Weights of a small transformer language model: 8089 steps.
Each number is 128 + 32 x the weight over the matrix's rms, rounded and kept within 0 to 255. Layers, rows and columns count from 0. Numbers have three digits each.

# q: layer 4 attention query, 768x768, rms 0.0312, rows 0-2,64-66,128-129,192-193,256-257,320-321,384-385,448-449,512-513,576-577,640-641,704-705, columns 0-95
# k: layer 4 attention key, 64x768, rms 0.028, rows 0-1, columns 0-95
q0:147116196102077143184197114104136085125115106106178176140135116101172113149084110081094130163075134051147170127100121138146127000104155178065147115101202101192123150078179103100092168069095019137055161095126117133135084165159104137126134094106048051067075081158070135069166163103096106116
q64:136089190069109059114132101107135076117109122110123215143000141217245209151043088092093107130110160110153164134145122145191116158114152156127135128165167095150190174100129102149053132121110126209083166157122127151110104063104097155082148039177096098085143065140064125064165176057104088093
q128:129108118143067116199153119102107152108131118086166150134150049132152088053108072108127199087075137105132098069162134107090150102106151221082141111124165110179117092105183164113176135091156144113062171102115156172090107126124117117170172149114137080088115149171107131137135134205151110126
q192:128174158113118098171115139118099137189112113083140190080110170183136037176098122123144113119065124090160146136104164148169055081089047144069089158063200113152145186130156084149051130075095087117063147043171118125099124144112094100182184100134138137088106191072043100123162195027143112091
q256:159064129114096146083149131086139175134088131061181151099085183096240118192051158119188143108114096164134085139134076120150117130119172181146134139126125112156110202117169225138105211110142184118129238108133103121098088100144083114135129095176102082121145120144095135111120224126130135158
q320:159186124112143134089145153093104116114084121078103147183103162130175119086112124071116140165163158165104166139054156126094176098134153142111135134100122192172085144147149111108109102123154119145132135151166187097166206116135127099206144095049127105135135106141096156167131130136109156120
q384:141120114121122078088135118087142139129085120114155134090116110144158180144145155134157105142117135164091101109084123115125110115135147097183139115112149125122123130134104154172086065135161111115140149126170140115109120123135133155107145150123138126120130116132174103087155136118143121150
q448:158159143128130128087109109090142127110089157168165255080070139138046104082255135139067121119216152182148178111156147136171150107168130128196115040152187122170134094111156117132142093112101170097147032215179127141140144217101058146118148084151062191134142159115166078187153175132137142176
q512:146109195141094143107139194105113051122137164142190188101069090151138141065153113107094079153161118101209120182148119114153114129133106123166155112124113077156146147119189130157110066146109140118125168075114129144079125079114101159166111052115137104079101067172144046098162186090153113140
q576:160108123093106112129142144128124124169131143127149126097134139168167088097139137102118099188100128126115142187100119152118135092112122110144152126122156138099153130163139143112149128111132111136118133111126134121143101179168099103151075111105177123144062122118170100103147157117113111122
q640:123157179085160152142122102132118081119127099115135131254051053173206120053068173081076046164112112108120150219153134093148127026095169129076137085107177043195176068109180090163083134027144040145122089037113141131115145132088159082199061068128183088124104086134096109177178182083132156130
q704:148127127109150144113132155112132088111150175133087139047057152172159121134138146064094117091121106150184147070105118133125120154197083180138145134167209181168087067089146077108163137128097139189139167153111137078182142167136116073154115156146088079114190070078102129128089143146163116156
k0:164100152158172143102089119146131123095193145060116173115091164122138096150124089110108102200157167126098124134112113109109121103128205170110163121102106132132175095061127148148143153143164142159103144124114141149161079171142126107113102151142098167067082048149137142125091149122178184098
q1:111140103204151081130142124177112123176120130153098062098169179203148131175166169193161103113119099163157158157140126161135156209172108087147085158144103153129125090161121142174183138147125138098211090111123118117135106134165154103073142183148151154136150194113201101153106124148132182095
q65:116179060151163140125129112167135118109129221167162081153185169105060087122205153154113101187170103167129128137126209090143125115120132139122154149067099116093087100126130116075187141157074116117125048068115113077143160164188128081196126155122149127121156171141141165173104118210164143156
q129:124181165113160144131113142133127083141134142156073116133158195121152104187100180136108092143183079107160192157167150144137171171141131016126104148127107145020122103185089132095101155100089100136153122149112112108175150160116124090066093136141109177161154147098162126096159089059141186115
q193:159100112127112134102145121104136148119123176199158080140141119143142193097167153149147149148123081169100159132136083115068177178221084079190081115145134129089183146135118156111194086207133233131198058216092153106204061106148138172092132126103139132181176102126178144102102092213182168160
q257:126117107137114116153118130149123132143183131165067130148175084127062126135167156149095120131166121125171082178148125138089140115174144091107144151125077104112067089148109129200137085117063073082092092114137114122152155104101152089129121150153172143132098174108135124139161083099166124105
q321:171118101128133136183087137143134118105172109148156184072125105136109119115105087143107114124127110151104170152151056144116081120138123114112137123087137082132123095112131135133204157179130132116142137177077092099164074125111117149134092153168109163124148141088174107131159084127216160183
q385:154149104092128131156128088140112108096133117125113141136137099161118100107113142133159139114139107115103128099101163151147146113134128162100137189126117126156124139123145087134145195137130106113105172107081127117111096129122136079161150099126124109117162125075109103135123115161105132124
q449:138140105129121098141155129114123119124164136130198087106156153114078184160069125119168158136082158075142122136125127102135133109148113128079149151118179110091167178121138076086078146108158086160111205062141129135066142080135117088171107149127124089151189096135097154101137102160104161063
q513:165167142114156117116125111200109147103119132100141120133125096122105158115138144152166144119076123110114124146120115133112133114123174134127096138126158172107124188158152157103136136073186161109242100141105119142182125152127139123157189190136130107161115187095124149129109116116136152116
q577:127178165157137121110108139114110140142126113090111118138161122078107119136110095115090157137111119146131115148140142128101150123132144125115159109140123123163079140133154142079139131142118161124141136102139107119135146114111113132126131182120108071127142107094113111105116091138135152119
q641:086182057165168174177132176144136084091140121133112119107162134122137202167194146155086113090080112126126153146124069116163068170121137083156097109150147163027119142133162139092119146129119162091143107135084128137177151136174081171167137155212063148140178134082164110128113082177152124138
q705:079214149149138112126175117137110172136088079126144099105177146108115139180196195149139175156082169100130119170132121147123139126125165081139120127145112138081167157195120187076145141090147141058169099142166118135110177174134126131060183112130117137123118161128142071114127118122108149126
k1:121164099085083127134127130133141132177125134150108086144138126132112136137133144129137130110135103121126123123121116059139119127103105126123095139151132117147132144142128127129134120136130149141136105136122105124127138091133115139137119078115145121151171175144147178138166144105111093142
q2:158103135149176192104104101139119162170137173090117060116153138158143073170072106053147186078146162140081115107064161168082100162088132153133146136109131155100089129167089076138136134210057179098123132061132142115047190130163141079078106215115171183121146124173145149148106065176130139114
q66:137149114143145145133158156129132134197126118117126128157134132169109120162078121097114117119167132089153138180050177177147135167140153138139149111084157161126117159163145121084093104149118120119200154111145105122053159114100117030128039131087155159098147189139129131136173147139087160162